{"head_dim": 96, "intermediate_size": 256, "vocab_size": 1024, "norm_place": "pre", "norm_eps": 1e-05, "positions": "rope", "rope_fraction": 1.0, "qk_norm": false, "init": "uniform", "optimizer": "muon", "weight_decay": 0.0093, "warmup_steps": 200, "schedule": "wsd", "final_lr_fraction": 0.0, "batch_tokens": [8192, 16384, 32768]}
Each number is 50 + 15 x the weight over its row's rms, rounded and kept within 0 to 99. Layers, rows and columns count from 0. The size before them is the row's rms in percent of the matrix's.

# layer 6 MLP up, 256x192, rms 0.233, rows 38-109, columns 0-31
099:59 32 59 22 55 99 63 60 58 35 47 51 42 36 21 62 37 61 69 49 68 39 50 49 87 86 24 46 56 39 59 68
103:26 56 40 35 68 40 59 29 50 52 58 75 32 49 79 44 45 80 61 52 31 78 82 42 59 25 54 69 51 65 47 54
099:54 35 40 60 49 22 59 37 42 45 90 48 51 50 46 70 46 47 47 68 29 65 72 86 36 58 37 26 26 46 48 38
101:54 84 48 51 49 52 38 69 69 42 48 79 50 36 59 66 43 42 32 64 58 65 47 70 48 66 18 34 28 29 49 27
094:44 32 63 61 65 60 70 46 60 57 46 63 71 31 57 50 36 56 55 34 55 44 63 66 60 45 72 59 86 50 40 37
110:44 44 48 57 47 41 65 46 60 57 40 59 79 37 77 59 29 80 59 29 68 11 49 28 39 63 48 65 52 41 40 82
103:56 62 44 38 43 52 56 57 61 61 58 50 58 71 70 47 51 71 45 48 31 50 42 51 31 47 80 29 42 53 35 39
097:52 77 49 30 72 30 40 32 40 54 30 66 43 83 21 32 56 36 65 53 46 55 69 40 57 57 40 44 46 47 27 67
100:33 50 59 62 33 85 58 26 31 19 21 64 62 61 56 35 45 42 44 56 97 67 43 60 54 31 61 39 40 63 33 51
091:48 48 62 63 52 59 19 53 50 44 53 49 34 48 39 74 62 27 52 27 68 57 37 51 56 29 40 39 49 59 33 46
100:62 71 55 76 34 49 53 42 70 38 54 65 51 42 46 41 50 91 51 37 56 58 72 47 49 29 60 58 30 33 48 25
095:49 73 64 51 69 31 43 45 51 43 33 58 59 50 36 36 39 41 25 70 46 44 57 35 49 49 55 98 39 37 63 62
101:58 43 28 34 82 39 68 31 43 45 34 63 72 70 89 59 42 42 46 47 40 78 71 63 64 81 35 37 50 27 61 42
101:62 49 86 57 61 59 53 69 39 37 43 63 48 72 26 35 69 59 45 15 39 68 46 31 42 48 56 54 68 39 49 59
096:45 57 16 69 19 54 43 14 68 50 46 57 70 67 82 55 32 61 63 32 41 30 27 75 41 65 39 69 36 89 48 56
103:46 40 53 52 82 62 79 33 56 40 76 46 58 53 65 43 65 72 44 41 71 47 58 68 54 40 28 43 85 43 33 69
098:52 62 62 38 15 44 78 49 41 37 81 67 64 52 59 40 50 00 76 41 48 65 47 43 67 65 63 46 53 42 35 68
097:26 75 38 79 61 70 50 21 46 40 28 47 29 26 53 57 38 62 42 54 46 72 46 50 56 55 78 43 47 17 73 45
106:30 63 53 84 71 70 51 68 61 32 02 52 49 62 27 69 53 54 28 35 67 22 28 43 53 55 53 52 50 32 60 43
099:30 55 50 54 58 33 48 74 64 42 59 36 55 58 34 29 33 61 51 70 21 11 68 36 69 29 34 26 45 55 33 57
094:57 57 50 42 70 65 61 32 54 58 58 45 42 72 34 41 72 50 49 47 46 43 47 51 52 67 58 49 77 25 59 56
103:59 30 31 40 50 53 28 51 75 11 57 68 39 55 57 22 66 59 16 39 59 52 74 52 97 39 54 62 68 47 30 62
103:29 60 27 58 34 48 44 67 54 36 42 56 28 42 47 55 39 68 60 39 43 27 37 47 66 54 45 13 46 44 30 44
099:22 53 35 45 76 36 39 35 25 55 65 39 71 32 46 53 53 49 37 51 31 34 41 56 39 40 32 41 53 61 66 55
100:74 48 45 70 37 30 39 61 36 68 80 62 69 51 33 54 51 82 59 51 66 62 57 67 39 42 42 34 56 46 44 46
101:18 41 50 65 39 53 60 75 20 61 43 31 36 40 43 35 41 63 86 67 24 27 63 38 23 33 51 61 44 48 58 76
104:69 53 60 23 67 44 30 31 38 80 39 41 57 44 48 78 53 49 46 45 44 64 74 75 44 62 46 52 37 74 61 55
099:12 36 61 49 64 42 64 42 23 47 59 47 40 50 42 37 43 53 54 46 59 56 44 63 69 15 29 67 45 66 42 54
101:49 32 71 44 46 60 36 26 48 41 40 74 54 62 23 32 32 42 56 70 52 26 45 33 38 54 61 33 65 59 52 66
104:59 70 47 55 62 51 61 57 55 60 53 51 47 45 36 53 41 60 20 69 55 45 45 32 45 44 49 42 33 74 28 20
102:45 68 42 35 72 19 04 56 69 69 67 67 48 29 50 56 44 46 58 60 29 37 56 51 63 49 55 73 21 62 57 33
109:30 74 60 64 40 12 58 54 49 56 71 53 69 32 70 60 52 76 47 49 62 30 35 23 31 37 24 53 53 63 41 64
099:50 51 61 80 80 32 49 42 45 71 60 64 46 45 49 53 34 46 23 62 71 57 53 54 46 63 53 78 70 43 34 50
100:51 56 49 81 42 42 62 23 90 55 50 39 61 29 37 39 52 21 59 50 48 69 53 25 74 64 42 39 36 53 43 45
099:48 49 41 44 65 54 50 46 44 39 50 33 36 50 37 65 55 55 53 78 61 73 67 44 45 42 81 36 85 51 44 41
101:51 34 56 52 47 36 57 86 65 18 44 43 72 64 55 46 43 44 51 40 38 58 45 60 58 74 55 72 55 36 32 45
098:50 26 47 58 67 16 43 94 64 50 27 54 57 42 49 57 48 43 86 40 48 31 68 35 58 49 65 41 72 57 32 61
095:61 46 71 62 64 29 53 91 55 69 54 41 31 56 56 50 53 37 74 11 42 48 46 46 54 35 34 68 57 42 43 59
101:44 80 45 29 57 62 47 35 50 27 29 25 26 82 36 51 41 48 43 44 45 70 58 38 51 38 28 33 59 66 40 67
098:66 65 77 71 65 53 22 65 29 40 62 64 70 53 59 44 42 72 52 45 26 39 59 73 45 31 58 38 42 68 77 51
094:19 65 44 51 38 57 36 52 42 29 45 56 22 49 38 49 23 49 36 53 42 67 69 60 54 57 62 36 60 64 42 40
098:33 62 65 44 40 39 29 29 49 49 24 34 62 58 46 72 69 45 62 52 50 52 85 55 65 61 41 27 25 57 71 59
100:71 58 54 34 65 54 47 47 63 43 46 62 54 29 47 68 72 24 31 81 39 28 36 36 41 43 44 22 68 52 61 39
098:35 48 58 56 61 49 27 42 42 55 46 40 63 68 46 46 71 79 59 48 52 41 59 21 46 48 53 55 46 21 60 44
095:53 41 34 26 43 64 40 57 55 57 62 50 46 22 39 47 43 46 61 21 65 54 24 36 54 35 44 34 38 51 63 39
102:46 44 45 51 35 44 33 31 20 60 45 21 60 80 37 69 43 60 37 81 72 57 28 55 37 38 37 39 69 43 23 47
102:43 18 23 56 53 34 35 59 45 41 56 63 61 64 74 73 70 63 48 44 57 47 62 48 51 67 70 43 29 62 37 39
094:50 41 44 27 57 19 46 32 62 57 51 88 62 63 43 54 62 54 37 40 50 35 75 53 87 40 27 40 87 36 48 37
100:57 39 58 35 59 19 48 58 77 43 52 62 40 61 48 38 39 51 26 44 64 47 14 64 55 76 53 54 48 47 79 54
098:46 21 20 43 79 67 54 43 44 40 34 04 80 62 54 56 55 58 65 38 47 46 68 61 47 46 57 54 72 68 53 40
104:76 73 70 71 36 58 41 48 67 29 66 54 47 69 24 71 32 39 57 76 73 51 70 68 27 47 76 39 29 42 33 64
101:43 60 72 29 53 27 32 45 24 51 54 70 44 37 48 47 35 82 50 57 55 10 67 48 58 30 54 71 44 40 66 32
092:40 43 43 20 68 31 61 31 54 27 40 76 55 48 58 89 46 87 49 45 47 39 46 29 17 41 30 36 44 57 70 35
101:58 39 54 39 34 42 66 42 54 28 70 65 57 56 60 62 29 83 48 39 56 35 47 37 56 40 56 16 90 58 44 48
109:51 46 22 58 66 17 38 27 28 41 34 40 49 41 49 78 27 49 60 58 66 51 58 69 37 33 48 36 57 68 59 80
109:39 22 35 26 51 46 42 42 33 70 70 36 52 35 44 26 57 34 43 66 28 56 68 37 49 48 41 54 44 48 49 42
101:41 52 54 85 30 39 55 16 43 35 49 43 74 64 26 41 40 32 45 36 54 56 59 75 40 54 46 66 35 40 47 41
096:72 24 57 54 56 31 40 62 42 55 45 45 48 47 55 59 51 36 30 40 68 62 57 50 46 59 59 68 35 38 75 49
105:22 42 30 62 47 44 56 56 61 68 38 45 40 49 67 41 44 31 60 87 42 43 61 68 56 79 44 54 31 34 21 63
100:36 57 59 61 59 45 57 10 90 42 54 50 66 43 66 34 80 33 50 49 49 59 37 54 55 80 44 61 47 62 37 56
100:40 66 60 55 59 43 41 54 62 37 34 43 46 53 18 46 25 65 18 35 61 55 38 53 52 52 38 56 46 38 56 65
092:51 47 62 58 36 50 34 41 65 38 27 63 65 62 58 61 70 23 43 53 52 82 33 66 61 49 47 34 47 19 54 36
093:43 76 61 46 40 65 80 56 74 65 25 40 59 38 56 67 37 59 23 72 48 65 62 51 39 62 39 72 38 64 66 52
100:66 41 42 30 52 49 28 59 45 52 57 38 62 54 70 50 54 60 60 65 53 39 50 69 58 33 43 47 54 56 42 34
101:58 62 50 55 06 31 68 48 45 24 60 43 45 46 55 58 47 68 40 60 26 59 35 40 60 49 35 44 47 67 28 60
106:46 32 17 82 70 49 53 52 29 72 22 64 56 44 59 56 44 22 51 32 44 61 40 46 18 53 64 59 40 38 45 45
103:38 47 51 69 68 41 42 59 56 42 18 33 62 60 44 24 27 42 25 77 39 67 51 57 55 43 20 39 31 44 43 66
111:23 60 42 20 49 25 52 20 56 61 38 50 74 46 50 52 43 37 55 22 43 59 53 60 31 35 73 78 47 30 51 60
100:47 41 63 50 65 39 65 40 59 55 51 51 58 32 51 65 67 53 41 37 44 36 27 32 42 70 60 56 49 49 57 58
093:50 60 64 43 24 66 38 24 63 57 32 49 42 33 64 59 57 60 51 52 30 24 27 36 40 57 49 27 59 40 48 68
103:39 44 57 76 67 62 73 41 59 34 34 35 34 57 49 54 49 47 18 83 67 47 91 43 50 47 51 58 41 26 55 36
098:66 98 70 21 50 43 42 47 41 41 35 47 48 47 27 47 56 62 36 57 70 48 35 42 43 42 51 57 42 21 51 37
# layer 6 MLP down (transposed), 256x192, rms 0.167, rows 38-108, columns 0-31
102:31 34 52 13 43 46 32 38 80 61 29 35 56 63 36 41 57 53 73 42 64 19 24 60 86 69 24 54 54 28 38 49
103:74 56 19 50 61 64 77 43 38 66 50 69 54 71 52 53 66 62 49 42 78 71 31 59 56 43 42 37 61 58 43 32
098:67 83 61 84 65 45 54 38 45 36 27 55 61 46 59 54 58 33 48 36 31 18 62 26 33 57 77 72 51 42 62 41
098:17 74 58 21 26 27 36 45 44 77 19 37 50 38 39 40 70 57 64 46 37 53 43 27 42 41 45 53 21 42 45 65
095:46 35 58 59 47 62 51 52 54 37 71 47 46 50 48 57 51 56 61 56 38 00 52 27 45 53 23 49 23 61 41 24
120:41 46 68 64 66 54 61 39 44 41 68 61 39 35 32 44 36 37 40 55 14 36 41 63 50 54 41 55 45 60 62 45
106:53 65 49 48 50 55 16 73 66 44 41 60 36 73 61 43 54 31 49 41 68 25 28 57 49 52 73 41 33 77 72 62
103:52 47 59 49 62 50 49 47 78 72 46 64 70 68 32 44 62 71 43 40 39 50 69 25 77 54 46 44 52 49 46 46
098:67 27 66 60 28 53 53 41 62 44 31 28 47 67 52 52 35 58 48 48 53 52 31 63 44 54 65 66 43 38 55 59
096:53 74 41 48 64 70 62 53 63 36 62 30 47 55 64 38 46 55 59 46 47 75 33 48 49 36 33 69 61 52 29 56
102:66 49 54 43 62 42 67 65 57 54 48 55 37 33 74 42 49 57 77 33 31 73 61 56 51 28 39 52 64 55 60 74
086:79 30 31 59 50 62 68 53 57 34 52 34 34 37 74 37 56 79 61 62 55 12 39 47 38 35 32 43 63 53 60 67
100:63 51 55 53 49 25 68 57 50 46 62 48 41 70 24 33 62 45 54 35 49 57 62 56 34 56 41 44 61 66 69 44
105:54 38 60 51 42 48 43 39 43 59 66 69 47 51 54 52 78 41 48 36 39 35 40 57 47 55 65 48 40 63 46 36
092:36 62 75 57 58 38 75 41 38 39 58 36 43 31 56 34 57 54 45 67 60 40 42 68 57 43 37 31 25 52 59 30
101:62 56 30 45 28 36 46 43 41 62 58 43 34 48 26 52 49 64 55 61 36 34 25 65 40 39 37 50 36 67 41 58
104:64 68 28 77 36 56 72 59 35 37 62 54 69 60 43 51 46 49 28 46 50 49 66 44 58 56 61 39 65 35 29 55
099:57 26 67 51 45 41 57 37 58 69 23 53 46 54 64 50 42 74 37 64 45 43 55 34 97 55 47 49 19 73 49 26
102:50 59 15 36 49 18 34 69 35 52 54 34 32 45 33 52 37 39 57 65 49 35 46 43 65 34 50 45 53 59 56 27
093:47 40 53 09 56 50 25 56 52 75 72 50 70 58 80 68 46 51 49 55 53 37 71 49 46 57 38 59 49 50 79 67
095:53 43 40 73 60 84 74 34 48 65 53 42 67 55 53 48 49 70 52 33 48 38 43 64 52 40 60 31 49 46 35 28
105:41 41 42 33 44 40 29 46 70 30 47 38 78 44 45 45 51 68 69 52 30 83 42 65 41 36 36 55 54 35 51 59
097:53 35 89 82 81 50 60 73 41 33 58 38 35 34 61 53 58 82 65 76 43 42 49 31 52 38 35 51 61 55 32 47
102:54 73 43 77 40 35 41 55 46 59 37 18 42 75 69 49 65 60 48 65 24 47 71 57 37 56 66 51 45 35 54 41
096:78 65 48 48 44 67 39 30 25 49 68 38 60 50 45 57 49 39 35 68 30 43 53 35 36 56 49 42 51 49 60 38
101:41 51 66 51 69 21 52 63 58 76 52 49 36 72 22 37 10 27 34 81 37 36 58 76 47 67 40 65 46 75 43 69
101:34 72 39 23 63 56 59 25 43 97 45 54 64 45 38 38 36 54 58 33 56 34 54 38 57 73 43 55 14 38 71 64
099:48 38 45 14 65 38 60 64 27 27 54 55 58 39 30 32 47 25 39 43 36 48 39 51 39 48 67 49 38 02 30 58
104:73 70 68 44 43 60 28 34 71 31 93 52 62 63 38 27 10 70 74 79 59 43 48 55 55 55 29 48 48 64 61 33
101:35 39 33 50 10 52 59 64 31 49 45 52 59 54 49 51 71 47 62 33 61 55 71 39 47 74 59 37 64 44 52 44
100:57 15 34 55 42 73 61 43 41 38 79 71 33 45 63 56 57 40 57 50 45 38 42 49 65 57 37 62 64 52 60 62
105:35 54 68 11 62 40 35 54 46 64 56 71 52 69 54 75 20 68 62 33 47 55 67 47 61 10 51 51 48 61 46 59
100:62 56 40 80 47 34 38 47 51 65 53 29 55 48 49 53 53 47 44 71 48 34 07 56 50 54 49 87 75 42 71 72
100:58 25 36 54 60 60 72 52 47 49 54 16 79 54 72 69 47 33 61 23 41 82 60 36 56 41 37 34 69 59 32 37
092:29 43 41 07 47 40 43 41 53 45 55 69 57 57 57 47 71 74 51 27 50 51 40 59 77 63 31 53 50 44 49 60
101:06 47 58 26 26 47 54 24 53 53 39 68 67 56 55 50 45 65 64 51 47 30 58 57 52 60 24 51 89 71 54 48
095:55 58 53 53 81 34 46 32 47 74 57 60 63 41 47 69 50 50 74 52 57 57 73 24 96 68 36 59 74 63 37 61
096:44 66 51 47 67 54 57 63 37 52 73 55 45 45 65 52 46 81 60 44 65 42 80 33 45 14 49 53 68 42 41 50
105:46 52 50 31 43 37 36 43 37 42 39 37 34 30 32 44 36 46 61 71 45 44 65 81 34 69 49 31 41 62 47 49
101:54 51 31 50 65 49 40 48 46 53 72 67 55 39 43 68 38 46 60 37 55 56 54 57 68 58 42 30 45 66 63 35
098:51 56 46 66 53 48 71 42 46 48 52 42 74 38 71 45 39 59 43 47 49 26 39 52 50 22 64 39 55 62 85 42
101:31 33 58 63 25 40 30 77 36 37 55 60 61 62 65 60 64 62 46 38 49 86 56 45 42 47 71 50 57 46 47 65
104:90 50 44 51 50 47 71 52 64 70 43 41 70 35 53 14 66 40 14 41 40 40 22 40 38 55 54 57 36 31 55 35
097:56 53 60 64 56 74 60 49 46 33 52 53 40 61 55 36 37 57 51 55 45 55 40 37 40 52 61 43 47 35 55 37
103:43 82 55 26 64 59 71 65 85 39 56 47 39 99 66 36 27 65 40 62 48 57 48 52 53 53 68 69 41 34 74 53
103:63 52 26 69 53 43 47 48 63 47 40 57 67 51 48 44 47 76 71 60 42 08 44 40 78 46 31 14 34 76 54 45
103:61 40 39 43 26 31 64 64 29 47 35 46 44 45 55 36 57 33 43 42 81 27 39 48 24 79 61 66 40 39 68 48
096:82 42 51 41 16 54 60 60 35 44 28 39 56 24 62 44 58 42 37 46 59 67 61 47 49 51 53 71 38 36 42 57
102:52 58 53 73 64 38 75 52 29 42 52 48 34 47 54 48 47 18 76 38 43 42 64 70 29 15 55 66 69 61 44 25
098:68 81 26 66 91 58 71 28 61 42 65 40 46 57 48 41 10 29 36 53 32 27 39 54 59 43 70 29 51 50 41 48
099:66 62 40 36 69 53 53 52 62 50 47 54 44 57 60 53 73 59 47 73 30 41 78 46 31 19 35 16 69 43 62 43
105:51 39 45 70 41 35 58 15 56 50 44 40 30 70 53 70 44 54 34 65 68 41 59 49 48 42 98 30 27 29 63 37
096:73 71 63 53 70 49 39 61 32 54 38 70 21 56 39 57 58 50 57 53 52 42 59 29 58 59 49 38 51 46 44 65
101:72 47 45 56 18 70 74 42 54 41 69 60 39 48 72 49 35 70 56 41 28 36 28 62 38 54 56 51 22 26 41 37
098:26 22 45 78 43 55 14 62 70 65 38 57 61 28 30 76 31 67 71 38 62 47 69 46 38 59 56 29 45 62 38 51
097:33 78 44 46 30 48 38 42 48 81 57 49 33 56 14 67 63 54 70 53 63 48 29 82 40 58 47 58 38 37 36 66
103:40 59 13 82 55 56 62 42 31 66 47 55 54 58 67 58 62 48 41 63 32 49 36 53 34 51 63 35 63 61 51 51
098:30 61 58 81 50 68 66 71 16 63 60 45 60 50 43 52 60 75 52 48 50 54 68 55 34 36 67 37 57 46 34 41
102:50 27 30 64 31 48 56 53 51 73 36 32 55 52 58 54 41 47 41 67 32 49 40 43 57 59 28 34 42 67 80 50
095:47 70 58 65 35 62 69 58 43 39 64 41 28 11 54 54 50 36 55 48 37 36 46 48 47 34 53 23 44 76 62 58
092:41 51 55 83 54 54 46 26 26 54 49 35 54 72 39 36 32 34 29 73 51 41 57 27 68 56 64 42 41 75 49 38
092:64 67 65 41 59 29 50 42 51 50 37 25 52 69 45 71 63 58 44 58 37 56 86 41 60 10 50 48 68 38 42 48
092:39 46 90 44 79 54 45 54 37 56 31 48 56 50 58 41 54 49 68 44 52 44 55 46 69 35 42 70 17 66 30 29
096:37 50 80 50 45 73 68 69 56 75 69 49 64 63 45 45 34 56 52 73 56 63 55 47 29 69 67 46 46 07 39 74
104:42 57 51 34 19 54 45 62 58 55 41 54 36 46 43 28 50 36 52 82 22 66 62 37 56 49 39 50 48 43 36 46
107:33 38 74 58 55 64 58 45 48 70 45 49 45 51 46 36 53 11 57 42 30 42 68 54 45 24 62 60 42 54 43 65
104:66 35 66 94 55 61 38 42 29 39 55 42 68 64 73 86 52 45 45 81 34 57 53 34 68 50 46 70 65 36 37 51
108:37 61 33 13 58 51 59 41 30 55 41 60 48 29 38 43 56 57 45 46 44 75 39 68 30 58 50 40 30 47 57 39
097:35 46 74 51 54 60 76 76 45 39 60 78 48 84 25 42 57 43 59 53 71 70 41 48 53 52 24 63 25 40 46 40
096:71 58 70 27 56 50 64 52 42 57 53 56 58 52 44 68 75 54 56 62 68 44 39 39 68 54 74 52 45 64 60 64
098:69 68 43 47 71 53 43 39 54 30 54 27 48 78 51 41 45 77 52 22 40 52 57 42 66 42 67 51 79 30 87 36
# layer 6 MLP gate, 256x192, rms 0.223, rows 39-109, columns 0-31
102:24 32 54 43 45 38 55 65 37 20 72 75 36 45 58 49 40 62 40 56 59 51 88 39 40 44 32 41 23 23 80 62
096:57 42 53 50 47 18 54 59 41 41 53 56 52 67 72 36 11 54 40 42 69 36 29 57 53 62 51 40 51 46 23 27
102:36 55 45 53 39 36 72 51 46 51 48 48 34 55 51 37 44 59 37 54 58 52 89 42 63 33 47 43 51 70 81 44
095:64 34 63 26 58 74 69 55 40 18 51 67 48 56 34 49 69 74 58 54 64 21 37 55 54 50 32 48 35 55 52 36
110:41 51 40 28 33 28 35 75 68 24 47 22 49 42 53 21 78 46 49 41 69 59 53 58 32 46 70 50 49 56 55 25
102:41 57 47 27 52 66 46 36 45 77 54 50 67 59 39 47 50 35 31 44 51 28 51 57 24 45 45 83 22 64 38 54
097:35 46 61 69 47 52 30 42 59 38 50 40 36 41 76 38 34 42 58 49 55 34 56 24 56 25 55 61 38 31 59 44
100:64 83 45 76 47 40 61 37 59 66 43 28 74 78 51 57 41 59 20 58 37 40 54 32 45 49 35 54 67 39 52 39
105:35 70 54 46 53 24 82 55 55 54 52 34 14 50 87 51 52 56 53 66 30 73 45 61 45 39 31 17 37 66 73 56
107:35 61 44 39 34 37 35 35 53 68 64 43 43 61 61 77 67 37 66 61 45 36 49 49 56 58 23 89 63 60 76 19
092:37 46 30 67 33 61 43 44 46 59 30 44 52 51 32 19 51 83 32 45 71 37 63 42 45 47 42 46 72 74 60 62
097:29 65 63 61 60 39 40 36 52 31 59 55 41 49 70 50 35 80 83 54 78 66 50 35 52 63 63 43 41 57 78 43
102:31 39 45 54 33 55 60 63 65 27 33 44 32 35 59 46 95 62 43 66 62 50 58 37 42 43 55 16 54 54 56 30
099:47 26 53 60 61 60 46 78 62 18 53 39 25 26 46 49 52 43 68 65 47 55 33 45 55 57 40 39 41 45 57 30
102:50 39 71 31 58 43 34 71 47 07 44 45 30 24 55 51 60 47 63 71 88 58 51 71 56 54 46 58 45 43 51 34
093:25 64 53 58 36 58 40 54 52 39 72 50 54 58 74 47 64 87 25 75 77 51 55 45 30 49 75 76 55 59 58 29
101:58 44 32 65 39 29 27 30 52 39 49 53 29 28 51 42 55 38 50 57 42 35 72 73 34 55 59 65 42 67 63 32
101:47 36 39 48 27 64 10 60 46 41 42 56 38 36 63 32 45 68 63 58 52 55 63 70 27 44 58 59 25 15 36 25
097:58 40 72 36 46 60 47 57 37 54 58 20 41 44 88 28 38 40 32 67 33 43 41 65 35 47 44 47 67 60 47 59
094:06 58 57 57 60 42 34 18 58 17 61 46 53 46 27 33 53 48 52 51 33 55 22 52 48 37 37 65 62 43 35 43
100:69 16 66 51 47 39 63 82 62 54 34 51 48 40 51 59 54 57 37 80 60 36 39 43 58 38 51 49 61 48 71 44
104:50 52 77 53 39 60 61 43 55 40 47 05 60 47 37 46 51 51 94 40 76 41 68 38 48 63 57 37 69 43 41 70
101:39 59 62 59 42 50 57 57 69 84 50 19 43 35 27 32 63 53 26 34 64 46 49 36 57 54 48 25 44 66 34 28
102:70 51 60 58 60 36 19 41 42 68 21 55 35 58 57 30 50 35 40 41 54 46 74 46 81 60 28 69 71 48 55 44
104:27 51 44 45 39 35 77 56 80 64 58 29 58 86 45 48 53 59 71 51 50 57 42 53 35 19 43 72 41 54 53 37
104:40 35 54 93 64 50 54 58 41 37 51 43 43 63 66 36 79 40 25 40 43 80 43 53 32 58 29 58 69 59 30 07
095:60 61 57 68 30 65 41 62 43 30 46 45 77 70 64 54 51 45 26 52 60 80 23 38 35 39 56 47 61 53 41 48
099:60 53 38 61 29 58 37 54 47 61 61 57 41 47 61 62 33 30 73 47 65 35 50 42 51 26 47 32 70 45 50 35
098:59 54 33 55 65 57 67 53 38 41 34 68 63 56 73 35 73 62 51 55 44 10 57 43 43 77 42 51 60 57 49 56
099:54 31 66 54 26 49 43 68 52 09 49 59 63 71 57 56 45 52 66 59 49 42 78 49 64 59 48 53 54 48 55 36
110:79 50 59 58 30 28 48 43 55 23 52 41 31 47 46 72 53 43 52 65 46 74 44 27 63 73 41 14 60 49 67 54
096:30 43 63 52 42 63 39 40 63 55 57 43 47 38 56 67 46 57 39 63 67 32 45 41 46 46 54 54 59 27 17 57
097:62 38 32 46 40 67 62 67 54 56 54 68 35 45 65 42 66 40 47 45 78 65 22 32 26 56 20 34 35 67 65 17
100:25 43 40 61 60 64 39 27 64 46 60 61 16 60 44 49 46 47 32 44 32 35 63 19 28 35 79 31 67 38 42 55
095:51 63 39 74 30 42 53 40 47 44 25 29 28 60 51 34 69 27 60 51 82 48 42 56 44 45 43 51 72 62 65 51
097:30 27 78 52 31 54 41 50 40 53 56 63 69 47 51 48 60 55 70 60 41 51 67 54 65 48 33 47 49 53 51 36
096:45 14 68 42 70 52 51 64 47 37 47 44 35 47 62 35 38 54 44 33 18 35 50 36 43 39 48 63 23 27 32 46
105:52 56 62 42 46 67 25 57 23 55 63 52 73 29 66 44 71 53 63 65 47 40 41 80 66 43 50 35 68 47 44 47
097:34 56 59 42 41 44 99 70 16 53 68 66 49 45 59 55 26 59 36 42 52 42 31 58 48 36 52 58 47 46 52 40
098:43 56 66 27 24 52 78 68 55 78 42 57 52 37 37 48 50 39 68 59 61 55 91 44 46 34 48 66 28 20 37 27
102:68 51 40 64 44 69 29 62 63 28 25 32 24 56 44 31 28 38 55 41 38 49 45 30 46 43 50 28 25 42 28 67
102:39 69 69 47 51 49 42 42 58 52 56 54 67 44 59 63 33 61 78 46 59 75 55 22 43 49 08 82 41 51 60 40
102:50 65 50 31 40 44 56 61 43 50 77 53 46 36 55 59 55 48 36 47 35 62 20 30 62 53 72 50 59 57 48 38
105:74 45 32 30 55 40 60 61 67 44 58 66 40 61 59 60 23 36 61 11 66 65 42 49 50 38 57 42 44 52 69 67
104:33 57 70 65 65 70 42 49 57 69 38 52 60 53 81 68 23 52 43 49 50 51 05 64 32 70 56 59 59 23 45 37
106:60 25 33 71 69 36 85 64 48 36 20 72 63 44 63 57 56 53 26 76 44 37 48 54 33 35 53 24 58 41 47 64
104:36 10 57 63 47 66 35 50 55 42 60 15 49 37 70 32 36 44 29 74 54 58 46 33 64 50 46 71 63 17 50 67
101:35 70 50 35 49 57 37 56 79 54 63 72 63 56 36 39 28 58 51 41 71 49 50 37 24 49 80 38 49 69 51 46
096:33 64 50 58 32 64 49 58 59 50 57 65 43 38 44 71 46 58 43 72 64 50 36 41 72 74 35 59 37 62 69 51
102:48 50 47 51 38 88 60 69 46 40 51 15 40 50 60 50 35 40 46 54 51 40 48 56 35 58 52 47 31 48 64 35
099:27 66 33 58 49 32 46 58 44 44 36 54 63 45 58 48 63 37 60 63 37 63 43 37 20 63 19 56 40 81 59 78
089:41 26 10 60 52 26 52 59 33 63 46 77 63 34 54 61 31 43 45 56 59 66 65 65 63 32 35 55 48 87 41 44
096:35 43 50 43 62 43 52 54 45 45 23 49 30 30 34 36 46 85 34 40 40 56 48 39 64 56 28 71 54 43 35 35
106:65 44 38 64 26 13 42 60 46 53 54 45 48 57 71 38 66 25 35 29 51 48 69 28 28 51 56 31 39 67 67 46
103:47 65 43 24 55 37 43 27 38 47 40 55 55 47 17 48 42 57 49 30 57 69 54 56 55 45 47 51 74 63 16 70
104:52 38 30 35 49 47 27 43 57 71 37 56 52 51 42 46 55 82 50 45 54 19 34 31 79 39 51 64 34 60 39 42
097:70 49 53 50 59 65 55 60 38 41 54 44 51 29 33 52 66 67 41 31 72 52 20 66 58 48 68 67 47 68 65 47
105:62 62 35 64 88 77 67 61 52 76 32 72 38 47 77 48 55 51 66 58 36 38 37 37 56 62 39 55 59 61 57 44
100:33 45 70 41 38 99 60 48 41 24 51 64 51 51 60 49 47 66 72 41 44 61 52 56 58 54 14 75 80 49 55 26
099:43 47 42 51 45 62 47 45 39 40 43 45 47 15 56 52 66 55 43 37 59 53 28 13 59 47 39 80 47 21 41 43
095:55 72 63 54 74 29 33 60 41 51 60 42 98 54 71 36 33 41 53 70 59 46 31 62 63 37 56 53 61 69 54 56
098:55 57 44 78 80 35 66 60 53 60 45 62 73 36 20 56 53 59 26 41 56 49 49 42 67 61 58 60 36 58 53 45
097:42 59 49 59 54 31 55 83 29 38 45 50 57 66 48 38 36 75 82 46 26 24 50 56 54 60 32 65 38 49 43 80
098:42 21 25 68 31 39 41 42 47 62 16 34 33 51 37 32 47 43 42 37 10 52 40 40 40 62 37 51 38 47 57 67
100:48 30 36 63 66 26 52 65 64 50 60 46 41 64 56 62 35 30 53 16 23 59 33 27 66 59 55 33 81 56 47 45
098:25 51 28 61 55 42 49 48 51 43 37 61 37 48 30 41 32 30 31 47 74 35 55 52 37 74 73 46 40 54 49 30
113:21 62 53 31 43 58 57 27 36 49 55 59 96 39 38 50 59 09 44 48 43 71 37 58 48 49 75 53 68 44 44 57
100:42 55 47 46 42 61 57 52 47 54 61 45 34 19 63 47 40 13 43 78 26 68 26 55 50 59 60 67 59 43 57 72
097:57 44 61 68 40 19 96 42 53 39 35 44 55 76 45 56 61 34 49 71 47 20 39 17 45 50 23 33 74 27 44 58
099:26 59 60 58 32 43 39 38 39 32 22 44 39 60 36 71 32 57 38 66 65 47 50 57 57 78 70 31 60 62 53 63
099:35 48 53 31 38 64 56 51 41 49 53 48 70 31 58 49 57 77 50 51 46 68 31 75 36 40 42 22 66 13 90 52